Each number is 128 + 32 x the weight over its row's rms, rounded and kept within 0 to 255. Layers, rows and columns count from 0. The size above them is the row's rms in percent of the matrix's.

# layer 5 attention query, 448x448, rms 0.0566, rows 0-52, columns 192-255
size [ 99 104 104  99  96  88 103  98  90  92  90  86  93  91  92  85  99  92  90  99 106  94  87 106 101  82  93 104 101 114 109 109 103 115  98 109 109 108 110 105 107  99 105 115 119 111 103 110 110 107 106 109 102]
[[165 153 130 174 159 158 134 161 134  97 173 133 141 143 119 108 127 124 138 123 148  63 130 199 148 135 144 107 122 131 165  97 107 134  99 115 167 181 116 173 199 139 126 121  77  80 127 121 120 136 154 159 107 130 121  39  84 103 112  98 115 113 125 159]
 [110 138 201 103 101 152 141  82 159 110 109 107 114 189  80 127 131 122 130 160 101 121 230  92 114 105 162 158 168 148 123 193 144 114  83 118 145 139 130 141 133 153 152 140 144 140 150 134 137  80 110 131 138 130 143 144 131 125 145 135 106 124 115  81]
 [104 120 178 123 140 161 150 164  89 153 172 129 127 118 166 123 135 117 157 127 134 105  87 144 119  91 128 116 102 110 146 111 125 128 148 162 138  89 151 123 120 155  49 105 114 151  92  67  80 131 133  96  88 138 129  72 126 116  90 187  89 106 123 152]
 [129 197 167 140 154 185  89 147 138 105 111 100 152 156  91 139 103 105 137 159 124 113 184  64 202 104 153 148 138 136  73 186 115  91  72  93 143 146 139 157 137 137 124 120 162 161 112 163 115 151 115 145 114 138 103 137 105 103 128 123 107 148 135  75]
 [158 132  99 188  56  90 213 109 101 131 138 175 148 122 124 152 159 171  91  91 180  93  65 162  44 145  88  69 161 127 105  83 141 170 201 158 115 156  87 109 152 128 165 153  78  96 159  97 173 132 137 116 147 104 160 129 142 118 155 136 141 125 156 146]
 [117 163 182 158 146 117  89 166 144 140 192 130 136 145 128  65 111 119 127 152 134 151 152  99 143 115 113  94  78 155 115 125 128 136 126  99 165 129 174 117 133 109  62 127  99 109 111 176  96 137  69 107 149 152 144 104 128 148  92 168  82  81  69 124]
 [106 148 145 132 154 114  95  99 131  65 113 146 132 196 103 104 114 124  96 108 111 134 170  85 182 151 176 117 123 126 115 125 151 174  59 137 182 157 130 156 105 157 162 138 156 178 126 187  85  96 153 130 119 178  97 134  94  99 132 132 164 168 183 138]
 [151 111  50 130 168  98 182 106 127 169 129 155 127 133 103 133  99 176  96 155  91 103 109 182  37 133 116 152 133 132 175  51 116 154 191 161 130  75 101 153 173 122 196 132  99  92 167  70 143 117 163 154 118 143 163 133 143 114 183  89 135 149 161 160]
 [189 105  75 119 161 137 164 117 108 135 136 124 112  73 115 142 120 113 128 185 121 129 124 161 133 155 169  97 101 131 160 215 123 148  79 182  92 128 107 128 133 149 136 116 137 116 132 151 187 171 110 181 115  89 145  91 133 139 146 132 121 125 155  98]
 [156 138  90 104 127 108 119  97 129 100 121 184 161 107 128 132 114 166 100  88 132  85 124 150  91 138 117 155 157 141 146 102 209 125 161 180  99 123 115 140 150 160 146 154 120 105 151 111 163 109 136 144 116 155 162  81 145  95 128 121 150 167 187 150]
 [127 117  96  76 185 117 119 113 150 127  95 136 139 149 142 121 113 121  46 113 138 107 119  94  87 117 161 147 154 154 113 117 170 121 150 188 151 101 168 166 171 140 220 118 105 120 186 130 144 146 171 142  88  91 130  59 103  93 105 123 183 133 199 104]
 [124 120 131 152  90 137 117 145 131  75 164 200 137 189 140 154 100 124 117 143 122 151 132  82 128 121 128 116 149 176 199  60 122  88 217  98 146  78 104  81 127 128 109 160 112  89 148 124 105 140 147 138 209 105 180 113 153 155 122 105 134 132 137 154]
 [ 90 117 196 205 161 121 219 151 149  95 124  89 136 132  93 122 136 153 157  63 131 136 159 138 111 124 141 121 138 133 174  54  69 108 204 110 114 150 145 146  96 160 162 118 105  95 142 109 120  96  94 127 175  93 105 110 164 121 179 122 173 172 187 117]
 [131 121 144 127  88 145  67 159 150 103 146 133 118 152  95 192 157 111 174 167 111 181 179 107 104  84 112 137  94 126 140  95 111 145 121  85  92 146 136 158  74 101  90 169 181 124  74 118  80 153 175 105 144 168  87 181 116 161 103 163  69 100 113 135]
 [105 104 128 119 113 101 159  95  77 121 128 113 126 150 143 101 112 129  72 166 113 140 107 208 149 138 167 143 167 110  85 127 121 128  80 169 123  70  90  92 175  99 153  76 126  41 126 166 184 134 118 164  79 140  95 109  88  78  92 101 125  95 105  97]
 [ 98 151 156 142  85 167 122 172 136  86  96 143 144 143 148  78 112 120 163 167 152 186 113 135  86 107 157 120 153 102 126  82 214 131 105  90 141 195 126 143 114 166 151 172 148 151 125 102 122 129 109 120 106 186 115 111 169 101 162 122 125  87 144 165]
 [ 83 162 105 129 154 128 122 120 175  56  85 142 128 176  93 130 131  92  72 131 125 144 137  71 125 137 151 144 134 159 156 133 176 126 150 142 104 118 165 167 130 168 112 159 133 121 129 145  57 138 125  90 131 117 157 102 125 142 143 170 115 152 146 171]
 [140 116 161  90  82 107  74 194 113  96 158 121 154 116 128 169 178 137 147  92 138 140 136 155 152 112  69 145 119 144 149 170 160 105 153 166 113  91  99 129 116 128 105 162 174 125 101  67  66 115 181  49 184 139 155 111 167 131 153  99 108 140 135 112]
 [170 145 124 104  94 125  97  64  81  74 109 192 153 144 122  84 113 140  66 102 172 158  89 130 118 142 158 150 173 123 152 141 123 145 132 160 146  86 131 111 166  76 103 152 118 122 157 129 143 151  97 173 104 116 124 170 143 135  90  91 190 144 162 131]
 [140  79  85 133 136 105  91 141 160  74 118 121 124  96 167 138 137 107 148  89 140 162 127 104 107 154 142 103 144 160 168 130 136 137 118 112 132  47  74 111 124 103 127 167 121  59 103 118  63 152 107 142 185 105 176 108 172 104 211 109 117 167 140 149]
 [104 172 143 132 143 119  83 122 178 145 123 124 118  88 141 166 118 154 135 117  77  94 157 120 144 106  61  63 112 141  57 145 143 140 156 144 115 132 122 134  70 122 126 108  86 184 158 174 111 165 136 154  95 164  99 107 147  81  93 141 127 111 101 184]
 [128 122  99 166 148 159 114 113 120 127 166 171  84  87 107 163 135 188 140 135 106 164 113 138  46  89 116 153 126 128 113 206 117 154 140 103 156 153 164 178 149  94 132 159  94 104 190  91 109 150 117 172 118 162 105 177  56 133 104 144 134 138 101 140]
 [118 110 171 156 112 170 101 157 122 197 143  72 124  71 184  94 163  81  77 106 134 115 137 121 119 125  90  57 161  56  71  88  85 116  81 118  98  83  77  89 138  94 133 139  89 144 114 126  95 137 137 149 106 123 149 138 204  90 120 131 129 116 188 154]
 [107  55  75 136 109 103 182 171 163 118 135  86 121  76  94 158  90 195 159 124 140  94 159 101 112 101  94 175  67 114 112 147 139 150 109  76 125 127 131 208  77 130 147  92  75 161 104  91 144 110 109 137  96 185 137 161 141 153  96 123 117 115 125 166]
 [ 45  80  80  91 120 101 145 125 110  95 144 127  93 196 175 167 131 113 160 152  88  79 145 148 118 130  56  98 158 107 135 117 163 141 149 179  93 188  91 103 100 132 158 137 169 110 104 129 116  88 174 130  58 141  67 102 107 149 161 132 136 129 117 137]
 [ 95 199 124 154 159 152  67 144 130 109 174 159 142 166  94 144 112 108 131 149 112 142 121 136 117 122 169 145 122  97 160 147 159  60  84  95 104 110 172 175 171 115  96 173 173 163 111 112  99 127  84 109 123 127 111 167 131 167 117 137 103 159 140 159]
 [153 144 135 128  80 135 137 132 113 156  76  81 169 158 122 123 162 114 126 165 139  73 104 171 177 179 115 149  98 165 103  69 108  96 127  53 158 102 157  94 168 117 163  80 158 173 126 138 143 107 194 140 112 137 126 157  91 179 201  37 187 169 205 146]
 [129  84 105  83 142  78 139 134 134 120 145  96 145 109 129  93  74 120 163 120 147 104 129 102 181 120 107 124 109 138 123 129 150 120  90 166  88 111  81 111  99 172 118 144 162 111 108 158 179 106 119 112 114 117 119 104 137 139  90  61 181  79  91 131]
 [158 167 129 106 110 151 126 151  51  80  77 145 130  86 177 125 160 112 163 124 109 139 143  94 130 158 169 163  93 127  96 142 106  82 120 109 132 117 140 178 133 181 183 166 112 137 177  60 106 131 145 132 162  48 159  92 111 161 189 107 126 191 184 175]
 [ 96 135  79 131 104 109  91 133 133  91 132 139  66 140 102  90 113 101 133  79 142 150 133 137 154 154 136  69 124 128  94 121 124 127 162 141 227 141 117 171 132 103 115 164 101 177 140 136 129 152 119 144  69 144 159 123 119 111 151 120 164  96 157 193]
 [152 155 180  98  83 110 146 127 107 159 141 129 152  80  91 115 126 104 175  67 157 128  78  96 176 160 135 141 104 110 178 107 104  98 119 122 148 144  98 137 144 104 131 118 124 115 166 175  97 140 178 120 138 107 176  99 101  99 109 102 115  79 131 146]
 [116  62 115 170 151  70  49 163 104 159 138 151 101 119 105 129 151 118 146 120 125  97 161 193 133 134 106 103 140 104 147 117 195 127 117 132 170 173 137 112 150 150 104 132 122 164 165 161 134 130 102 150 118 111 139 135 151  98 110 145 128 112 155 122]
 [153 128 202 197 162 141 138  81 153 190 121 118 221 109 135  49 101 136 100 139 114  99 128 133 141 156 152 145 148  83  82 130 146 184  74  88 115 147 102  81  83 131 112 142 113 109 149 131 137 114 131 162 172  96 122 137 146 142 127  99  91 143 153  97]
 [144 119 120 142  83 153 141 148  59  99 135 150 127 123  97 128  74 162 121 162 138  94 122 135 148 100 143 146 110 150 170 176 167  96  98  48 158 141 138 136 207 147  94 112 160 122  81 108 102 118 178 132 104 190 185 164 132 149 137 138 130 132 143 151]
 [125 176  88 173 195 149  71 128 152 113 111 195  78 158 140 145 126 184 141 106  50 145 168 127 125 141 119 141 114  72 124  95 197 132 142 141 132 182 179 161 127 145 120 116 168 177 135 115 113 132 112 111 146 167 100 161 112 171 141 148 133 181 118 188]
 [ 76 120 150 135 137 157  76  88  35 119 122 114  97 124 139  60  97  66 120 107 146 123 138 134  97 112 146 118 134 107 141 124  65 157 156 177 140  77  98 166 166 108 129 115 148 113 163 149  93 124 146  76 126 108 150 140 135 103 166 170 130  70  84 133]
 [124 117 119 134 161 125 163 130 153 120 123 151 148 114  71 126 112 133  86 180 101  89 163 113 115 156 202 115 124 165 154 132 108 148 113 125 136  94 105 130 157 112 130 111  90 145 123 214 162 135 124 136 126 165 162 184  45  98 103  72 145 154 113 139]
 [ 91 141 102 112  56 158 119 124  90  98 130  96 118  96 165 125  91 176 155 128 118 135  91  98 215 160 178 108 133 103 133 166 105 139 131 103 107 137 154 125  97  85 124 150 125 118 142 131 127 116 144 106 173 116 174 206 141 164 140 155 125 163 180 110]
 [ 93 155 118 143 132 125 157  79 119  25  79 132 143 174 125  93 152 108 142 129 135 127 122 169 102 114 146 138 115 151 139 135 102 141 185 221 145 131 133  97 155 170 150 136 153 159 122  98 109 107 104 121 103 165 123  72 170  67 131 158 135  80 151 144]
 [127 156 161 111 123  87 160  76 108  56 148  65 164 137 126 126 120 105 136 147 133 143  62  51 155 150 103  86 154 112 125 142  64  99 121 137   0  99 162 123 139 172 156 152 160 170 138 142 135  81 127  98  89  98 115 162 117  86 153 140 103 130 153 162]
 [110  64 144  61 135 136  98 127 142 110  86 110  93  87 102 118 110 126 135 125  81 111 101 114 148 107  76 152  71 100 177 183 127 152  26  70 146  80 117 139 111 128 165 113 104 174 115 132 143 103 188 131  99  64  79 138 144  78  87 131  80 135 111 148]
 [ 74  75  77 117 110 130 129  87 121 168 176 111 103  88 132 154 121 129 153  97 118 119  77  99 120  74 100 117  97 141 110 105 120 141  59 131 139 136 158 121  75  63  97 118  88 121 100 168 104 153 135 118  96 127 106  90  36 132 115 130  72 123  97 113]
 [173 107 109 130 152 185 127 106  83 104 142 121 104 141 129 130 136 113 191  93 126 114  95 192  57  74 153  97 154 141 146 135  88 196 128  89 109 163 149 147 165 141  69  92 166 144 129 128  86  94 121 165 111 164 105 127 134 150 119 101  90 139 104 184]
 [162 131 141 130 123 139 167 136 145 115 164 112 106 122 175 115 124 155  94  99 169 101  83  83 138 163 103 162 123 145 112 126 128 153 109 180 189 106 168  98 115 137 123 102  90 138  98 184 116 147 189 110  96 101 134  95 132 135 121 124 154 151 110 123]
 [100 113 109  85 139 118 107 127  80 104 104 102 119 185  62 173 179 126 153 121  76 135  92 125  69 113 147 124 142 101 110 117 130 130 122 133  89 166 143 153 171  64 155 135 111 179 120  51  83 170 101  73 122 181  93 175  66 127 138 105  84 164 148 113]
 [117 213 175  97 174 110 165  75 108 133 166  99 145 119  93 111  91 221 123 142 120 130 137 100 114 154 129 131 130 116 120 137 141 128 149 105  96 149 108 148 147  77 128 108 126 154 140 105  88  84 109 127 145  99  93 136 145 114 137 114 136 122 137 126]
 [131 157 173 141 144 146 101 113 130 143 124  85 180  49 206 130 181 147 142  98 154 102 111  61 168 197  88 151  60 149 104  97 161  87  82 150 112 116  67 153 156 116 123 105 125 177 139 139 132 100 111 177  85  72 135 130 159 156 145  53  97 125 153 152]
 [174 133 183 131 127 158  76 177  89 133 115 138 129 161 106 109  94 136 169 137 111 113 105 144 141 147 118 154 116 111  96  92 201 137 140  96 186 149 133 167 133 138  56  95 151 162 168 124  73 116 124 148 113 107 130 154 110 138 145 106 152 127 155 152]
 [180  91 145  90  76 161 101 154 115 102 152 122 107 153  74 142 150 114 117 115 183 103 155 158 197 121  94 187 107 142 108 106 137 113 143 127 117 109  71  79 155 179 160  89 148  99 112  51 138 150  91  81 148 157 139  89 158  96  85 148 125  89 142 141]
 [140  82 112 172  95 160  97 117 115 117 130 185 145 162 144 124 113 125  76 125 102 119 111 110 187 158 116 133 150 142 119 117 132  70  86 146 127 115 152 123 142  60  70 204 119 140 124 130 162  86 154 150 160 138  81 152 135 172 116  71 135 100 190 117]
 [194 174  82  98 139 138 154 170  88  90 122 132  92 153 121 241 139 133 112  87 175 145 140 181 170 118 115  91 124 140 104 115 170  97 100 126 113 183 138 111 118 127  89 101 133 130 150  83 115 128 122  82 150  92 157 129 165 149 155 170 169 148 151 137]
 [145  88 110 143 115 131  92 151 142 157 124  77 144 125 152 185 133 156 137 107 159 117 127 127 141  79 126 132 106 184  92 177 151 149 122 136  82 128  63 111 129 167 135 149  93  77 128 133 119  98 116 135 151 112  54 111  87 116 137 165 131 114 112 153]
 [ 83 170 160 116  68  99  85 112 176 137  93  75 141 106  98  98 172  67 170 134 160 117 130 114 175 111 172 144 101 116 198 100 124 130  34 144 120  97 144 159 120 111 113 135  49 105  90 138  73 159 111 151 112 143 143  85 184  70  99 154 102  62 122 154]]
# layer 5 attention key, 448x448, rms 0.0561, rows 0-51, columns 192-255
size [ 88 101  97  90  72 107 106  82 108  69  67 100 121  69  71 117 110  78  70 122 107  87  79  91 104  71  98 116  95 113 109 111 101 113  99 122 108 111 110 111 109 101 118 115 118 109 109 113 117 118 115 115]
[[164 154 119  85 172  83  93 190 140 134 152  80 112  97 151  28 222 125 148 193 111 108  50 140 113  97  98 120 143 140 175 121 143 171  93 159 155 130 122 179 102 197 108 123  88 135  97 126 126 158 149 131 184 163  96 159 108 158  78 100 125  89 152 106]
 [140  82 132 122 104 104 116 118  96 102  58 122 116 136 160 137 139 142  82 121 126  56 112 204  45 107  89 179 166 156 155 122 153 130  95 152 107  88 121 129  98 102 113 149 131 106 137  61 100 173 112 119 160 123 100 116 122 127 133 124 135 150 105 122]
 [170 147  92 154 191 126 157 132 144 144 101 104 112 166 129 110 149 134 130 141 119 155 122 129  96  97  94 143  98 160 212  40 175 153 157 140 167 131 109  72 124 171 121 128 104 195 101  93 200 104 134  90 161 128  75 166 127 128 140  80 152 114 140 109]
 [152 164 121 121 120 179 203  91  86 121  87 171  99  90 130 179  98 128 137  89 117 135 170 134 100 153 174 246 119 197 102  99 115 150 116 153 132 151 104 126  94  66 153 138 132 153  95 199 182  87 153  93  80 108 128 104  67  84 174 137  98 139 142 148]
 [160 108 112 108 170 119  85 175 131  50 160  93 127 123 150 114 134 106 129 125 122 108 115  95 149 112 112 170 133 128 169  73 137 149 131  89  99 126 182 104 125 150 101 108 158 105  69  99 207 139 149 126 151  87 163 177 139 154 131 108 137  99 149 117]
 [144 123 117 117  93  91 143  74 109  76  49 117 128 139 121 207 133 142 107  89 137 103 149 174  65  96 170 206 141 177 130 180 141 158 125 147  92 170  93 109 105  80  65 138 150 103 127  67 112 111 158 112 104 128 107 134 169  42 181 138  92 151 144 182]
 [ 62 135 181 130  99 191 137 154 126 145 166 133  82  97 139 134  94 121 178 161 153 149 160 128 165 122  89 118 148 124 119 138 149 166 152 111 151  64 142 149 159 102 172 148 138 102 179 188 169 128 123 151 110 122 123  81 141 172  81 154 123  91 160 101]
 [ 93 137 112 142 119 130  97 122 150 143 132 101 140  96 191 126 162  94 144 140 177 137 144  77 178 145 102 143 120  77 172  84 103 107  94  82 150 194 161 151 119 135 141 139 183 145  93 111 129 175 150 183  74 117 104 108 126 139 100 129 155 110 159 140]
 [132 136  98 145 106 123  79 115 160 119 149 114 140 125 161 105 179  61 126 141  98 103 122 171 149 124 131 106 130  68 142 184  75  97 151  72 116 138 158  66 154 118 128 138 186 156  96 115  59 163 110 155 111 131 159 125 105 138 205 106  87 120 109 133]
 [ 83 109 102 163 152 145 151  75 137 139 123  90  97 106 161 184 164 104  97  71 128 140 160 103 135 116 153 175  92 171 113 100 105 127 105 130 138 154 137 132 114 151  90 144 116 123  82 145 160 146 165 152  53 137 168 102 101 115 129  76 119 136 148 155]
 [143 170 120 112 169 166 128 123  84 124 155 108 106 108 152 139  96 149 109  76 158 105 198 108 153 125 115 132 124  99 146  99 209 128  95 129 151 194  68 143 168 173 184 130 161 119 104 126 159 179 160 128  84 140 110 127  92 106 118 115 132 106 194 137]
 [168  96 119  72 108 118 109 103 155 132 106 181 129 151  98  98 141 106  99 210 121 185  99 195 107 134 165 129 150 106  92  91 193 144 132 144 140 128 159 137 122 145 118  63  70 118  92 105 120 151 139  95 151  60 169 129  88 173 143 139 131 129  87 134]
 [206 137 130 104 163 183 109 109 145 177  90 128 161 117 143  41  76  79 108 159 153 115 194  92  80  47  99 126 118 188 140 131 145 145 153 111 118 224 145 118 145 122 152  96 101 160 147 121 141 138 113 149  98 108 156 131 162 127 175 210 117 138 137 140]
 [138 117 104 155 121 114 107 198 191  98 144 119 180 133  95 119 130 131 149 123 135 150  98  99 111 132 109 116 136 176 143 120 107 107 138 134 172 110 165  99 153 120  62 174 133 164 145 135 103 130 112 132 211 110 124 144 162  70 150  98  85 105  89 118]
 [ 83 167 119  69 114 198 174 115 122 136 176 108  96 120 135 193 116  85 131  57  63 129 147 124 132 115 103  98 126  91  91 151 174 110 126 127 166 162 113 133 137 117 153 164 126 127  96 121 201 132  90 145 143 151  73  30 143 122  86 133 132 117 155  81]
 [170 163 166 103 106 120 163 108 213 122  64  89 123 129 148  88 120 183 100  65 106 120 129 129 120 148 165 143 132 154 150 145 146 147 130 135  32 164 133 121 169  93 182 100 107 158 128 120  91 144 142 115 103 159 117 112 179 118  78 157  97 155 110 117]
 [182 126 109 155  84 100  77 156 179  88  73 178 161 155 121  88 180 138 120 124 207 150  82  87  85 152 154 132 133 159 185 160 130 147 160 137 117 171 148 160 140 133 102 110 136 127 166 136 111 143 165  60  98 115 150 172 132  91 148  85 105  86 118 153]
 [137  82 157 176 104 140  87 128 101 145 168 137 152  93 105  96 138  79 169 217 105  87 125 108 120  70  94 156 112 148 160  74 116 164  91 141 142 103 108 138 115 119 112 171 111 100 116 177 130 140 135 130 188 103 125 156  60 163 102 102 114 161 123 131]
 [103 153 124  63 117 134 123 122 135 102 133 139 154 137 189 160 172 152  97  80 114 151 120 196 165 210 113 115 113 106  96 184 149 122 147 126 102  99 102 104  47 160  92 139 147 139 109 133 126 122  77 214 134 117 123 100 135 126 125 126 126 159 159 100]
 [116 126 108 131  74 120 115 120 119 155 134 139 184 147  74  75  98  80 158 152 134 118 159 117 119 145  95 105 112 144 121 113 141 138 135  84  51 156 127 186 173  88 127  96  90 141 161 163 135 119 159  92 163 159 155  54 123 162  66 143  36 136 129 187]
 [141 124  97 108 155 126  86 105  97 128 194  97  58 142 143 101 156 134 110  58 159 153 140 134  95 126 116 129 128 136  93 153 116 112 116 167 159 135 144 111 160 138  83  95 145 152 113 137 124  36 175 113 146 167 173 179 128  42 162  78 169 169 161 102]
 [ 81 105 103 121 214 166 134  70 165 100 154 149 168 139 182 124  98 142 146  57  92 126 129 163 104 167  97 119 152 110 107  74 150 117 122  68 118 155 153  93 121 157 119 107 175 162 139 148 115 122 107 149 130  81 108 108 158  87 134 140 118  77 148 127]
 [144  93 110 107 101 123  69  90 111 135  90 159 115 157  91 133 125 113  86 145 146 134 100 156 134  98  82 184 136 119  83 124 135  89 135 127 130  96 132 128 148 115 104  99  97 118 145 174  72  52 138 130 189 101 111 127  96 117 160 134 147 115  97 159]
 [105 140 164 150  97 162 159 100 138 123 139 106  62 183 124 103  59  80 142 148 123  99 148 132 122 113 114 149  98 210 140 162 122 192 149 119 126 122  92 112 120 141  48 114 128 161  92 154 187  76 127 166  96 206 199 161 154 138 142 153 112 186  97 102]
 [149  91 130 139 106  64 144 168 105 161 176 167 168 173 124 110  94 132 139 143 138 121  88  72 120 197 190 136 151 172 151 135 131 164 184 125  89 170 166 142 151  97  96 122 171 100 113 139 125 122 181  68 113 141 135 180 161 133 102  86  40 114 134 132]
 [126 177 154 101 149 140 135 166  85 121 157 102  97 132 127  85 122 120 129 124 107  71 131 116 119 149 106 116 128 114 144 101 142 116 111 138  69 123 129 112 119 131 170 143  90 130 113  52 174 158 129 150  79 114  62 169 167 135 108 133 224 141 152 125]
 [103 102 157 159 111 105 123 151 109 136 130 135 142  77 110 126 111 212 107 160 126  56  96 100 104 125  58 163 132 128 180 114 119 104 118 158 158 138  89 146 130 112 129 153 111 135 157 167 167 142 135 126 107 151 154 149 147 113  65 126 160 154 163 160]
 [ 85 122 156 202 103 141 167 126 135 176 130 112 167  89 168 193 125 100 176 148  83 134 120 111 108 144 160 157 108 177  74 103 110 115  95 115  70 187 115 104 140 121 105 132 108 140 115  89 111  97 120 135 149 142 155  93 153 109 100 198 131 184  73 182]
 [ 87 166 174 108 148  79 142 128  78 124 112 118 114  72 168  88 118 192 171 152 106 107 137 167 122 119 101 103 162 127 153  93 129  84  86 116  89 133 141 123 158 164 178  91 116 137 159 153 196 166 135 136  46  62 137 182 136 159 128 148 188 163 128  99]
 [130 123 122 114 157 140 110 126 145 141 141 132 163  88 132 139  78 125  49 128 130 120 139 114 114 153 154 187 147 117  97 127 131 163 141 136 110 146  62 164 154 115 144 105 123 120 154 143 131 188 119 154  38 189 148 138 158  79  82  93 158 141 164 193]
 [155  99 156 114 105  72 105 115 116 143 143 159 165 107 116 130 145 157 130 123 167  71 128 179 129 137 161 101 173 167 107 140 109 165 119 131 111 184 165 178 143  64 124 149 157 172 117 177 135 101 133 148  91 116 154 103 107 119  58 133  87 153 106 116]
 [ 88 194 116 137 121 133 102 160  61 172 155 139 112 160 143  96 109 118 155 116  57 157 201 141 107 138  87 132 216  67 163 165 102 100 103 139 141 120 136 103  62 156 135 159 117 117 110 140  68 127  87 158 151 171  82  55 122 109 205  83  71 100  93 151]
 [125 194 153 124  93 158 133 144  68  81 140 118  93  91 112 119 187  74 129 151 161 131 165 121 106 110 110 145 179 182  70 134 159 144  97 127 155 123 103 146 138 130  95  90 115 137 138 115 133 107 236 112 191 115 150 119  99  96 156 194 142 133 145 115]
 [169 118 132  93  99 143 178 148  78 133 112 116 152 112 123  86 189 187 151 183 120 109 102 152 122 124 168 138 147 152 195 130 130 116 151  79 152 134  84 127  52 101 120  97 118 107 104 108 154 135  97 119  57 148 117  93 153 136 172 134  93 140 122 187]
 [139 127 112 145 129 112 119 128 160  82 113 139 147 149  94 102 144 161 122 144 100 146 140  96 110 163 114 106 141 119 120 124 183 122 192 100 109 112 136 111 178  68 121 143 122 153 109 143  89  71 185 151 116 174 147  93 155 118 127  86 102 168 144 141]
 [139 118  83 138 130 149 126 175  95 162 193 113  93  73 105  94 144  91 185 177 140 104  78 143 103  91  95 128 130  97 154 181 115 128  87 112 137 125 117 124 123 156 201  78 182 173 124 147 145  85 111 153 148 196  97  94 177 148 117  93 121 142 208 184]
 [142 142 131 107  77 132 118 102 201 109 133 103  98 147 163  67 170 137 122 129 152 134 128 138 134  97 169 131 140  95  90 156 102 106 140 146  81 132 151 109  84 166 176 167 126  82 155 113 140 110 132  82  90 183 153 172 111 146 145 215 136 198 166  89]
 [ 54 146  98 124  99 158  84  33  66 128 111 120 112 119 140  58 129 215 118 126 125 132 105 176 116 204 146 103 141 126 129 152 176  87 185  62 155 158 140  73 136  97 148  87 182 162 128 153 159  73  94 161 166 106 137 143 145 188 130 217 105 161 141 118]
 [120 122 168  93 122  94 175 107  73  81 117  97  95 111 107 144 160 155 166 139 129 115  90 157  90 123 135 140 140 111 185 134 120 152 134 157 170 126 131  98 113  79 130 128 164 120 165 165  86 107  96 147 209 100 112 138 174  71  83  71 166  85 166 193]
 [135 116 118 145 127 138  74 198 157 128 132 142 136 152 124 116 148 122 113 128 133 138  42 165 128 132 135  77 106  52 134 136 132  56 184 110 119  99 104 159 125 134 139 128 123  91 145 171 142 113  59 145 138 127 109 116 151 151  79 144 192 120 167 158]
 [ 96 122 143 107 110 134 179 144 157 109 124  78 141 148 138 128 101  76 190 118  86 133  86 107 114 114 109 131  87  89 146 182 177 109 138  78 124 177 153 140 104 228 177 127 104  97 121 125  96 144 155 173  62 175 140 149 170 104 125 140  68 161 146 131]
 [112 110 134  77  85 145 151 124 112 150 168 118 147 109  86 156  69 164 154  94 165  93  83 101 175 122 101 146 145  93 108 179 150 122 103  91  94  63  83 182 132 133 152 161 118 135 172  77 130 138 177 123 136 107 122 127  78 102 116 157 118 134 126 104]
 [173  79 164 107 122  91  89 103 130 118 132 162 146 138 104 127 120 126 150 169 184 149 102  58 159 142 132  97 128 112 176  74 169 129 180 119 177 139  89 169 155 154 102 143 102 148 139 198 105 100 155 162 144 150 151 133  94 101 130 103 107 134 160 208]
 [173 131 102 156 113 167 207 135  72  98 151  64 151 162 135 178 141 127 132 109  68 165  64 130 136  83 166 130 132 143  78 129 128 129 111 155 109 163 142  69 100 156 159 176 132 146 145 154 135 148 148 161 121 102 120 211 116 145  83 105 146  97 118 132]
 [ 73  91 114 132 131 155 103 181 153 100 138 170  79 173 178 185 151 128 102 107 106 113 131 101 108  92 108 107 205  83 106 133 180  99  48 196 132 120 176 101 156  82 138 162  79  90 138 162 164 128  87 145 111 109 117 149 174  85 126  97 156 145 127 145]
 [152 129 111 161 130 125  87 143 144 104  86 159 109 151 152  84 182 120  61  87 144 136  55  73 109 112 135 105 112 207 138 105 160 146 138 137 117 132  84 121 113 155 102 184  89  94  89 166  99 161 158 101  97 152 102 154 183 121 128 116 124 146 137  81]
 [ 75  64 120  99  95 112  96 157 148 125 107 113 136 122 121  74  98 144 112  81 118 152 116 133 221 116  99 178  51 152  94  76 108  69 121 180 107 149 141 135 176 167 128 128 111 154 132 153 144 121 169 110 113 110 139 157  46 183 106 154 218 154 112 114]
 [127  99 181 119 113 123 120  91 108 132  86  91 168 107 117  72 143 185 109 148 128  93 125 106 108 164 166 167 102 121  73 148 151  57 168  89 152 150  69 118 159 136  50  82 165 146 144 123 100 111  88 136 113 141 167 192 129 142  91 131 120 101 176 121]
 [130  99 141 175  87 144 141  88 108 153 160  99 154 136 146 199 127 124 137 173  91 132 127 114 122  61 103 106 136 180 117 163 124 118 124 134 146 150  75 161 120  95  92 107 118 134 130 145 122 109 105 121  98 129 117 126  98  87 122 154 150 117 105 139]
 [106 162 136  70 129 170 101  94 112 146 159 138 171 155 187 140 127  96 125 102  62 148 114  76 120  96 146  84 176 164 159  82 119 157 162 102 152 188 137  79 113 116 146 139 132 147 170 144 168 129 151 120 135 105 136 155 113 117 147 158 100 155 106  62]
 [167 123 126  94 171 164 142 128 111 130 133 126  58 121 139 168  92 180  40  73 142 157 136 141  83 128 156 103 150 100 135  77  91 131 126 129  97 173 119 121 143 131  91  79 157 155 108 152 153  83 152 101 126  77 128 126 121  56 100  92 154 129 200 118]
 [128  99 101 110  60 115 102 170 107 149 142 132 136 134 163 114 158 126  83 137  94 215 138 116 138 161 109  96 159 186  84 170 153 143 140 122  98  96 135 142 142 149 135 128 171 120 106 129 119 124 147 128 184  96  94 161  73 178  95 139 109 117 184 120]]